Weights of a small transformer language model: local attention windows, hashed n-gram embeddings.
Each number is 200 + 40 x the weight over its row's rms, rounded and kept within 0 to 999. Layers, rows and columns count from 0. The size before them is the row's rms in percent of the matrix's.

# layer 10 MLP gate, 128x64, rms 0.241, rows 116-127, columns 0-63
103,194,226,113,241,214,158,210,237,267,147,188,192,161,270,160,265,194,211,196,226,164,212,216,221,268,210,159,175,239,196,138,163,244,227,176,123,219,241,239,259,185,201,231,204,154,103,185,203,158,204,151,165,201,131,208,204,263,152,204,219,246,159,253,200
109,220,176,171,137,149,216,131,218,228,207,127,276,225,267,132,228,180,211,217,203,232,144,193,91,175,192,199,208,141,151,212,185,246,258,107,255,221,201,199,209,257,188,173,206,214,244,269,168,239,262,156,217,214,243,219,190,180,228,192,189,206,176,188,220
104,188,199,212,187,241,224,159,199,262,237,153,217,220,162,216,262,136,198,242,236,183,201,198,210,147,255,194,187,225,219,241,217,154,250,174,171,215,199,231,216,260,160,244,280,196,282,163,213,163,218,248,280,160,263,172,220,191,219,94,122,210,201,208,257
089,224,272,186,161,180,151,205,241,235,195,264,166,193,210,233,276,245,210,116,181,244,236,300,163,156,166,148,205,207,265,221,161,202,234,222,171,229,228,172,194,222,201,237,201,202,177,232,221,202,250,217,149,198,245,266,107,201,262,190,214,236,186,242,136
088,160,237,249,226,196,163,142,318,177,225,217,156,197,294,246,221,145,252,203,186,189,204,177,215,163,232,214,123,255,177,231,163,242,202,226,192,208,232,219,252,159,195,95,133,204,145,152,206,254,217,243,219,233,188,182,163,188,207,181,193,161,199,243,184
101,182,251,218,176,183,252,226,216,201,186,178,238,233,171,190,272,247,172,210,253,195,214,215,243,223,114,198,267,148,260,208,263,158,276,163,115,168,202,212,209,160,193,229,219,233,222,133,248,197,143,202,170,285,178,226,130,204,185,217,255,226,174,255,188
118,301,139,243,250,226,186,184,289,156,155,213,220,192,175,175,246,126,172,198,201,188,168,232,225,135,213,165,251,214,182,184,265,235,171,233,179,194,236,192,219,264,157,130,167,240,193,162,230,259,190,193,169,276,137,199,152,197,197,231,196,165,224,135,212
108,146,278,133,254,174,177,224,173,178,140,219,226,217,197,210,261,205,152,183,246,175,199,188,217,102,184,239,176,193,224,230,164,124,211,149,216,134,147,256,157,121,208,119,195,193,182,238,178,209,232,214,119,230,218,227,178,216,214,172,156,237,187,219,154
088,232,240,171,230,177,168,120,155,221,116,215,236,189,149,183,270,222,228,96,136,128,232,215,244,157,185,193,190,208,229,155,259,171,211,201,195,168,229,155,181,276,200,225,244,156,165,255,242,147,161,222,233,199,203,241,225,129,202,186,232,209,169,205,170
106,104,217,240,199,168,258,263,178,232,181,190,214,260,228,225,202,252,207,260,245,198,190,186,199,167,236,196,207,176,267,152,191,233,237,226,233,188,189,205,139,245,161,217,213,186,133,185,263,218,287,141,168,144,92,250,209,202,184,192,200,181,177,220,133
119,257,159,177,219,194,268,192,219,225,203,154,264,214,167,166,168,203,221,244,200,211,185,140,172,250,172,249,213,236,178,259,211,245,297,230,119,172,207,227,121,179,229,215,182,209,168,180,211,231,155,193,222,204,202,271,181,257,224,110,191,194,285,206,134
108,201,148,227,144,174,205,251,200,226,158,215,184,206,215,251,259,228,136,237,219,153,241,205,237,195,221,189,185,271,145,244,196,174,158,222,219,214,193,141,232,207,248,132,177,148,190,253,212,259,152,192,249,250,187,192,274,190,146,233,224,204,308,264,152
# layer 10 MLP up, 128x64, rms 0.236, rows 116-127, columns 0-63
108,193,228,275,197,151,180,234,205,163,209,238,181,102,249,235,155,250,159,194,213,198,148,207,217,170,188,207,216,195,160,258,152,136,128,197,205,221,228,214,229,164,183,152,212,283,180,212,137,253,214,229,297,167,165,183,222,158,223,228,114,174,203,224,155
125,220,170,120,207,220,160,147,167,184,268,257,191,143,193,240,161,184,198,181,221,249,187,126,220,230,204,262,181,163,190,129,250,250,188,230,202,160,204,182,233,152,241,220,276,189,167,155,182,113,236,243,294,249,245,179,222,197,164,163,227,202,181,234,186
100,211,137,200,204,186,265,303,215,207,198,247,254,194,271,215,162,201,270,218,230,213,141,150,205,127,135,214,189,202,196,183,170,223,146,228,229,115,227,174,234,217,195,235,188,152,232,256,204,243,263,161,184,228,167,194,253,219,143,225,234,129,197,208,158
081,179,212,151,158,104,227,110,166,258,228,213,250,232,164,258,209,156,124,208,189,194,191,222,171,207,242,174,174,238,241,212,210,179,255,198,242,191,211,167,251,234,207,169,196,226,231,211,273,243,155,227,142,154,224,176,226,145,157,281,144,222,138,228,188
097,188,200,221,188,180,196,249,296,185,200,182,148,207,189,213,293,183,235,197,194,201,198,229,272,270,150,238,142,226,185,255,180,203,224,240,217,216,140,240,189,241,201,75,164,249,247,196,227,174,131,215,191,209,225,132,193,144,241,165,228,161,217,168,180
104,195,153,217,174,144,170,168,199,208,213,204,246,181,169,159,209,173,187,129,105,193,216,218,162,198,219,139,177,225,162,174,117,139,115,231,272,208,197,180,253,276,202,206,212,207,174,212,222,221,133,211,161,190,273,214,182,205,176,126,146,133,200,140,210
121,215,169,208,131,216,199,197,154,196,212,207,233,166,261,179,230,234,252,168,230,153,276,167,203,142,182,196,149,210,192,130,214,203,207,258,239,222,165,251,197,140,207,266,136,128,197,180,251,171,208,208,288,223,178,165,194,163,258,178,171,293,263,173,178
106,166,195,123,123,205,167,148,246,171,199,215,174,135,252,142,263,158,110,218,220,178,176,226,181,146,201,138,203,255,235,243,237,179,252,183,210,257,215,184,210,196,201,190,145,142,236,173,191,249,187,275,198,170,234,216,213,225,222,262,232,215,175,279,177
102,154,263,269,159,217,179,257,273,217,225,286,236,264,222,163,207,190,228,262,201,224,154,142,268,268,240,209,269,180,171,265,237,203,239,246,219,220,158,182,235,205,183,223,196,236,156,196,183,172,225,167,171,200,173,187,268,268,174,235,220,250,193,188,229
116,134,194,218,229,175,156,228,185,257,223,192,171,251,231,219,225,176,223,202,211,288,242,161,184,254,260,191,155,171,207,189,198,248,217,227,233,175,122,152,159,241,160,168,129,263,244,181,271,241,213,200,201,207,138,243,170,255,154,196,257,173,244,216,121
118,195,155,170,205,165,279,262,191,226,199,101,176,204,174,180,240,244,215,226,193,173,126,152,197,182,159,244,257,227,166,268,157,240,175,235,148,196,178,204,148,198,224,209,209,267,268,267,241,227,232,183,247,149,103,214,248,212,225,193,228,208,167,194,179
114,254,162,233,196,148,205,205,252,192,264,200,244,205,239,256,161,218,218,233,163,149,153,184,186,137,184,200,219,137,225,167,156,319,211,164,190,245,286,283,165,213,201,219,153,150,170,148,147,246,199,213,197,218,164,263,199,148,237,226,168,194,215,196,202
# layer 10 MLP down (transposed), 128x64, rms 0.145, rows 116-127, columns 0-63
104,213,145,229,125,288,149,182,218,262,222,226,214,198,187,104,234,270,207,194,170,174,198,263,235,142,224,153,244,152,185,279,203,232,204,222,196,263,249,236,251,194,202,237,210,202,217,227,155,197,209,195,225,235,195,155,134,160,224,176,131,255,191,232,167
098,159,207,194,123,168,244,199,170,313,201,229,177,250,219,229,225,192,234,239,233,199,164,214,206,237,168,185,219,181,232,225,206,245,176,214,195,113,158,272,141,181,268,212,198,195,249,232,199,175,279,197,161,201,169,72,155,245,183,186,185,197,167,218,170
105,190,223,135,111,142,219,268,216,182,218,144,245,207,281,207,140,264,213,201,227,238,150,143,232,194,167,220,235,218,199,196,187,195,146,120,217,196,265,231,150,142,223,192,201,229,168,203,148,198,218,170,139,182,256,259,228,211,185,215,258,197,207,207,278
092,228,197,194,137,256,221,204,212,240,244,187,201,265,168,215,261,175,192,169,134,147,234,106,177,131,185,219,249,230,221,152,225,201,276,183,186,170,196,182,186,234,148,204,250,152,212,176,162,186,184,248,233,184,204,154,258,113,189,240,228,233,123,139,222
099,168,203,236,251,221,222,170,249,252,258,177,232,254,227,204,168,196,204,251,216,240,186,278,191,160,157,144,154,154,192,173,173,196,216,233,211,244,211,209,181,204,244,139,257,262,137,198,230,256,242,262,130,224,233,182,157,223,173,194,243,154,176,269,110
114,215,183,214,186,164,207,178,139,194,209,273,171,279,243,235,184,202,192,214,133,165,218,142,175,197,218,113,201,153,192,275,234,238,224,196,147,183,194,168,177,266,110,159,273,165,187,225,181,242,161,199,210,215,241,218,243,161,231,283,189,218,171,132,240
111,222,180,200,212,221,248,213,221,219,209,158,244,187,131,224,171,259,200,219,200,210,199,136,228,176,179,183,257,153,159,232,224,260,185,126,205,195,245,206,179,308,173,154,160,205,173,227,228,170,171,185,114,222,215,257,158,146,145,172,231,116,204,135,265
103,175,216,212,154,156,115,154,159,142,227,173,197,234,180,205,191,180,148,286,209,208,165,167,198,167,200,218,168,121,248,250,142,198,169,248,283,200,236,245,229,228,147,115,196,194,262,179,225,229,207,224,158,283,225,180,205,240,210,275,193,183,231,191,204
100,151,160,218,194,166,250,288,166,220,244,201,264,173,181,203,204,194,141,240,126,270,151,233,150,239,204,197,211,199,198,231,224,225,178,148,192,179,161,211,185,208,216,137,195,226,198,212,132,187,222,212,171,217,284,202,193,189,183,211,179,225,231,148,352
115,200,244,142,181,238,242,208,171,146,177,253,238,210,167,229,174,291,219,155,222,145,204,225,138,264,195,231,132,232,169,212,189,205,171,161,260,221,225,202,222,200,143,200,273,147,150,138,122,234,197,250,200,153,210,164,171,185,247,125,160,155,190,213,189
114,207,162,189,245,192,151,178,168,154,252,156,224,209,162,209,139,211,245,210,180,230,219,161,211,160,217,183,186,123,229,96,194,230,232,195,176,208,195,215,218,233,137,171,112,199,162,168,96,219,180,174,240,218,224,254,176,320,158,173,202,223,202,196,237
111,206,226,216,157,261,200,259,261,208,184,197,284,166,125,209,210,258,226,297,203,242,210,229,169,183,231,140,168,184,209,228,151,225,229,214,187,201,166,170,176,235,249,195,150,248,164,112,267,222,235,251,210,226,213,283,182,151,220,189,166,241,199,173,252